From a checkpoint of a small transformer trained on Wikipedia.
Size: width 256, 4 heads of 64, MLP 768 SiLU, vocabulary 3020, 6.82M parameters.
Architecture: RMSNorm before each block, rotary positions, no biases in attention or MLP, untied embeddings.
Training: a variant of SOAP for these matrices, 110M tokens, 2949 steps.
Each number is 128 + 24 x the weight over its row's rms, rounded and kept within 0 to 255. Layers, rows and columns count from 0. Numbers have three digits each. The size before them is the row's rms in percent of the matrix's.

# q: layer 4 attention query, 256x256, rms 0.111, rows 50-63, columns 128-191
# k: layer 4 attention key, 256x256, rms 0.113, rows 50-63, columns 128-191
# v: layer 4 attention value, 256x256, rms 0.115, rows 0-32, columns 128-191
# o: layer 4 attention output (transposed), 256x256, rms 0.101, rows 0-31, columns 128-191
q50 107:117132133098128134163109116129133176144176091148148136114122122147150088079078160145116160154128125126146129108177139134158115137140122141122106155143130118142166089107094118109132104106140126
k50 102:160139095152124100120177113135139162091099081116153105155143136133105119136102080120102135192140097125119182150108137121107148161141136116122151169127162114111155153114154117136127127182140110
q51 102:125112121088130143112118129136123099131080101157075081110112090115093118102123153154088127136145129087081162099146135163207176117161106113097106122117163136098125101124151149102130095111126135
k51 104:109127147132178140162114124141154093101137116137148075184146105123129098155089161126096106157100147119123168103154137128135100085123095110077108134147081125129140131105162136093176112122172126
q52 108:150098106123231157147116160161095146115116107144077112144133126077130127128134115133114143145107139149083121157116134134087139104155106084123120111111191111104121107114127125119110140137147131
k52 115:153133137139133098122147116108147122143130113153119077113129132098145129112139107086130163116149078116113128136103120131116140155131133144112121117138133145149127099072190141172103058108112116
q53 108:169152158110133116127111166076126078138123140188156124105123210137119123143110136134116088153124134134131167122137174141128122158120159109120112153131155106116129127118134144147117119134152111
k53 108:088097150178128146161156131160123158111148156107082111129097124123122101136133097126123124132133152132128141138125101104153127150120107187158136097147137152130143117105073103162140144144133174
q54 109:149140136126146152126127133126126206128125127114135099140165123130147123110158127166080132157096134146121147117176176147096158133110153180146141158152093132151104165175162125112111130116119173
k54 116:107122150136145136134143110115075153104142122093169174123145135128111102150076090104154098164125157115114125148139134135118165134133112165135145142128141121090164077126129169104113142147146132
q55 099:110117148112138179083130135104128070155160125151157139128139137144153089125141113126122122113128127150112104148140109155142146111150105141115099115093135120171114118139086101127092147146163131
k55 115:114127126140144149126154116117110154117148133163163152105158138143117141127091093114079123101119114160119155151064122167126113163112163132132148112103157129160101084148133136144117175131128099
q56 097:112099141117132110125137137135144143148117119143125097117125132167134152138139105100095135129114128095168142163146095155151129141139102074114149115092120110113093153095074101122122136094135191
k56 106:100106095161126105105121130150127118120143168116123110125115152135123134097170114127145133117143130135140171096116128154164177139156119132149120165168119137119126154095156165122158103169145149
q57 109:131105138135141134135139161115144110128117105149109133123097138123133089098110086140139151120125128106145173106124147152128160132114172134138111094132170135087188141146165124139126141129112109
k57 113:087143166173132149153130119093146129139154149102183114111157122120118113106151106139162096121067144126142161134114142180097099109147153111099126099124099158165150154125128111147082102182128127
q58 105:165141125122099157114127141140105122158149128121132127129154108122096162139131104100141130112125115112135175123115150117101143158100113152121118080159124103138138133135114132083122083123166106
k58 108:080118135148174098110092111141121128111136099135151119106139150127128129115182097140138115163147108127144168123160140133172114096145165148101138131162144137172137113188155111131144134058139155
q59 104:090169140177134117125125135148156087121122188149106149139128169142107128136132128083156150121145124121119110091134131099150103106130100135128102117146091113137118147149143107139111130185147080
k59 110:107095119097154120104119136143127088101172126099145148180114134124121140082137125139179152112120108137151127097115135155125148142091133088134117164138157121126100133112071102073129178108123108
q60 102:158094125138124132134142098101180123109109122105090108087117066089111111108130108081124158130154148133119137136117174144119123130130151105154126140099133147099128150165159117142096094145122138
k60 106:129114113103122189122124144079086136119153127133137087130146120129140116131156120142115114132111118121168150159136140120145128124122103105114105084137104138143142142120121113125144159135105119
q61 111:148097111128145150178095155144119133106131148150153114145148134124146128132082128122169120116095156145140130120098148181096141089108105122116134165108150118167146112126199104097146121121145078
k61 111:132095141120150152080209100145118080138117090196142128155109135163113106179077119114139122105153196145156114153113128144123146124152144131094086122134159140154105127107122110145166150147155128
q62 105:166083088149115099173174153099155130139154131140127128115134096136115098097139130131112145164192095095125136145145099113130147143112106129166117117143117138125178127095113116118136183120091143
k62 103:134123146135121112110150104149132138117104116114115152133081149124110163125098077153117140115149144134145127133116151106157135128141130160127124130147124128113087139135102112095131066155124141
q63 111:124116138104108157154109121138139166125131096096127109088109127137098131120107121148091154122118091169113127113156084113131132166119102106098094142128167157179130112173124120122156105110137154
k63 104:145102147107135123125133136081134114147145125108126143123125111144106137154141149139118176127150071119146143110143118083119105174155136130163158105129129105072106156093183132121137163150137110
v0 108:184121124127148137097116152137129146154126123105120110141155086089154107133141119143126157116149105194117143128129076067144117141145140141128130156135186171100141104119112107153146161116119115
o0 101:178115149119126078123125078147135130159128111114127088165178115136177186137137131115142120186097131139134110145105153142107168109139155141116104086105095133130150087119164145146115110104100130
v1 108:125118163196137119114145140131101190107115136162099128173146130087110133123115139117123113115150147132125101151135133142144121154128135135163085155137143169096112172113089098122079126145075098
o1 104:092128132151122139119139091160145173139147149111140143171142140132144167119110147142142137107119152139118169111139089089131147152170132162076131099104096137102135113148137109114114119137153122
v2 105:143165144115129132136149175121143146103155158095189134133131155114122104139100153117126160145103098151125135129084115100131127173143113126123098102121113153107106120112129117131100121096159099
o2 100:128110121168198138085118137143130108158111127156172109117071129145130131113142110131157082089152166126087090103073110118135105137114121172082089112109138095125109116114117128109147135103107127
v3 106:081125140130120128114144097137124146104142134143136138101142136145132150096117135193146130131128103128149149133140131135166110125148123152132152131129116127109129107122112103086134091151105128
o3 101:103167164144152124145153140098128085097149102095119146147157160136145130103140179086124131141157103115102122112131122141122092113161096088077151125144092135145146150144104134134170122131120154
v4 113:083133124119122141092150103095129151162120128096177137134191134074150139180140152122149135162155105116126095105138185099127108161120131132150107134122111144082117107152129162188097135180095165
o4 109:102106136104134143128134130127103135125143116090113144138103126146097101071115139138123110146116133120128120128163124139114139105132150172121105147146131085129150133106142113116098116155127133
v5 109:122163111119134155077116134132133112124119138168136164135137104164157054145112141152097114127125103121146103131123149137162143124120167180155148183102142117117124118098145105152149154118065094
o5 107:172098151127162120095155105128176128134099085139109148144146118117132070162113113121111132146149164120099185156170165149148115150159142159113127116103098131121127151161145137132139113133160109
v6 106:130111123124143144179136148112162110159098158106151147123121169128153139173129119169112119127116111129145131123117115127107140101110142147121155161077122147132159152122113134099145117084129115
o6 103:111118131055160125145125096139078113122109102156114153115122119104118157136127178098098072138067137111110144087153125116106114105117180119113115130129123118089101135089121135151144097105137159
v7 101:117106114108159132047148108129113108149110158118173124138142123104084067109119153148144119096127138143141177155148109102096080121091134118090081168124119144140134084073152114112151104127149123
o7 102:121124133116128138104137170131126160148179103104138111134121115123113109127147142136137131169131085096125149132094100119093117124114124128112128118124117138094139121111122096103119132114135129
v8 105:136081142098131132129133126076152146100119130154119137088108136141096126140134121155109073127125134127101141112123113087131153095128143143091167124126123096126154126139143139122117123143126137
o8 106:104117086119115132108142135130107130125109126137126108133118064158116108125090110144118130108136099118111126143105088176130074096119133132099132133130120108126124164125131100116145099128176156
v9 105:131124161127121137156130133096126105149096121130159161122110124111132090119118176157114091161136141129135113119127137108113109125145155141173156148060111167070142158096126104151163114139110082
o9 098:147100128138142113110128112136151127142111103112132117146124114147093126116093084106128088140118117112149118118168158142122131137152169085128150154119143129096085164123160148122104063153151155
v10 110:115148165092146164116111130163105141109108126129081138160146164120155125105079170154102151157106126093091086079137124142134153163171166100114055109128159156135084103121158168152134105098124159
o10 106:114096109120163158191135113114135130120114135150136144154139156119123166104119152137170116123123122114158131140093127139154183177193086134158141153123161140163121096115094132138100156144162111
v11 108:177126125133126210096142095090120131086161153135137134122149113131155103149101137129135119137129108193142193163148158108129125170128119135171158104137097130131134108110143073149131113152101103
o11 098:124117144126149116134106144132163127146152076153134140163154130125104129130109111092088096116130134108114142151137081140147136139135099095125107104135081096120129173147106150106085092126176132
v12 107:134114129182106120149106132177116088099117112118130134124176164090114168136148129120117159122090147125129112131146121172107135100072156102141126131153102180140120129098133142120131131128103118
o12 102:154116153138097149128106115104153169171153126155133113095134137136169142150103134123121113127121153115102100119111077103138109086118135143165108185110109081146113131106096065135126115127107133
v13 108:127121135190095160149100141165105149130153139101137075162123143122100153122175158143148090155110126130134119146114100163114150125142139125131137143154089112112152120157097141135122128127118111
o13 101:111153129117129153138110122127150131142138066127074122148104065109137091114171102121093109110105154076134135112126142133131162150136129134160118150127129139131149107151114126112133146108117111
v14 109:118133128107115103138148138149157110144127133123115122132135142171104106108101127151128133127175142144098134116145143098109132130089136158150136132113159107127162157130128133182125121136113120
o14 104:161134155112131106121170142135142113129106169134159137100081124125106132111165120145129134097083140133139146163126144140167129146150090109115092137183125130106081152106166114111128096120120110
v15 112:158147083158140145177125105135172116161140151122133113108118117138150100124102157157141125141124105140099102160074153126145116131133140151131144150148134146129100102124157156121126150133125136
o15 108:142117127090132091089103182149128100147181172107128108155154156113131128144125119119093111146130125154111081157107138099142182124121118101155093135125178144129163145143120168106098155147128145
v16 116:146125139127134146140097150111093127154109080138160209151153119126151133165109114152145149131175137128073120129121144115144064119168142146166121118157082101155122119098151106135188154105155126
o16 106:134145110162122119102118116143111088101095117162165135142076128143143153096094149204119111122116109126116145152077074133100145150109161134157134156148149099090115132130129119128119139113101134
v17 106:172109179127131105120168124097111111140073122137136145111112083104138133140155127132096114146112127113168084087177117101135080152125136133149170111149113111115160120162176123158125126133134115
o17 102:131106107066135113142132138155126150105090091128139148095143090146133120113120122126091106108133142121168127100134131158114112128139145112111154164127138111101117084139163106133132136122132118
v18 092:137120118143157109102156113115163137168146118103117140138131118128150122106086129162160118146148146148143111127114125177128152107125132133086118138192123088103157142148110095126080137127123106
o18 096:094153120127122154144116139147124135136152133091129144131110117162138155108147130114122146117110089141104105159167119150110114110120120102129153111114077156126078102157157102137145141179137137
v19 107:109126152134129125158129095162116132108126165146176115137143101116167163117170133135090161106129121115157115141124117125123187100127135087107117137118180127121105108123133118181109074129162090
o19 103:154133128059149088123125141132137106119139161146126107111086172142107130106115105116147138150106182146132119102161126132132060181118153108106140162126122149155124125121086150126123081145124172
v20 105:124155131109163109160116123104136138128084121098121144120129135126125153122117139141095137142136111139117131165129140116114158159158141152095088153158101157115132133087154095143155112103134064
o20 103:127169119111069164193152130165133147104143135161164122113145161092084120152136120150210139135098101169108123152164128117136144124130134164158124117118157152086121130140146156126136119115164176
v21 097:136141138155151143145138103140127101079106148112070130148158117107077116106112124130062143097122158120139101115138128145135101132109102139116119101101066108129097133125114078129134110135117088
o21 098:117118102157121135122113141064135128118145146103163120118164162135152127117179163136149144085124115125152134127135132106143110153129112128110154117113114110071110107128095132169110119142199115
v22 104:117143145139101158102160107130124149138149092108127148196134131131152144142136148191089104150146094118126128128081145151131127114088181137184092137097176129128084131133128100157145131099095156
o22 102:109123167123182161115126073119106151135104124174143148116123116113159134132111139139107094179129149147124099140112152108131121136118156100159130138131150102152103148116143158147130119125141117
v23 087:115119125128146128111128127146108178113105097177199139137111145121141094139128136106182120116125160114151139124168118103099130095116116060169143120136143082132132044120133108123123116166098105
o23 088:094146151149160167100132128137161126148124139113144155093162116137104126078147119140106122135133132183185131095091112103111159116125103119142132121101100146164144127145124108105150113096170098
v24 105:113088094174092107116102141130126109129099099125090107138124115100133092156124120119106170134112130144121134121139111109116162087144140204112149111152139142143154189125152137133163187130154142
o24 097:137143112133149128108102095131127108154140148115145097089143143135094134109147128145078133127122158128121144116146146095141130110120128126129127134163096110111114156096128122107168151119136093
v25 100:154087123156129127085094161101108161125141118105186103122105154113101106108128164111130088130131166162093121124163151117154193154141104105146127104096128119146162169115141129095152127105110140
o25 094:144153129127122107157166164097119126121142156140141174096119114114082161149139130133142117147141109115145097125136132115154110179118126099101139103108136106152147138132155111136120142160110098
v26 102:115100122098093128117120132165151152172100105159101132109127098113159118165144166123159124150131083119122074118093123119143103150094119098132127095148193121105120121104143139101146115100059113
o26 096:132109137131111130148117136118133086155134114108153116158124130129113091110137121105076154133144142171109158160115134142180148155114137095148112142130147106101138081107146110090076124138097150
v27 107:068133105135133164101121108135079137209121137110120147101094087158145109095127125138110106123105125102122102121132140116160149110148110120163214130112158099169131113119182142117145123142136117
o27 100:137137136107132129137130116154126098148085110111180125126172129137131138137094122090072151141172101112133086109118146114121111135125177100163129130140140134162122143162106115104109139167156140
v28 103:154133118123156146142134142119124135111131160190134183120201108143092093136145132142110131138146105134116176131145147098111120116091121147119170119125140127125141172079138082138075150103117144
o28 096:132106117125181120069120153158157127106120153123125094098155142118106109157066128125162108126141149087091128126121157152173114101133135150071112124138125156162123110097136165113132092112119129
v29 108:162137140088145155130078148185116146129137145104105119103122133135107133106110130160141133120139141104126104126116154132098151138161151104156120120127101131101132098136143133127117094104149134
o29 100:126108149159146162157135119129110112114141115134140108146115169112124131141131120127130137104084141100095104134130152149092117154139136097095160156119085169100160153131121128088127138109169128
v30 103:161115111148112126075145169136103124155128079096126100182099152111120129129103160127086167131132114135138133110105135086127144150095142139111099151097124149125159114123118090128161183093143125
o30 095:154094119163105125107103147114117147086140147142193127129170128128093128109160115084124127146125125128106116186100140177142139129165134136102098126124127091133111133132125116136119141125111118
v31 109:157155142145094107151122124072169142088186151142092132114114114134159157130059138114088151125131145116147136141105146111132126144110124108080147156156113114104144145136142157117146113104125164
o31 103:097107126149103131123128100148160150145185112121098106123141109089142096086080202118122123142118163136147120107136121132125135094099151115154108133158106158130086113090126112134144146150116125
v32 110:089133121121141108129149074095063097147137139171161097133109124129115064137124148103137107153110181155099123118121094144134141138156128140127130076143139136134129117112111132156152053146137111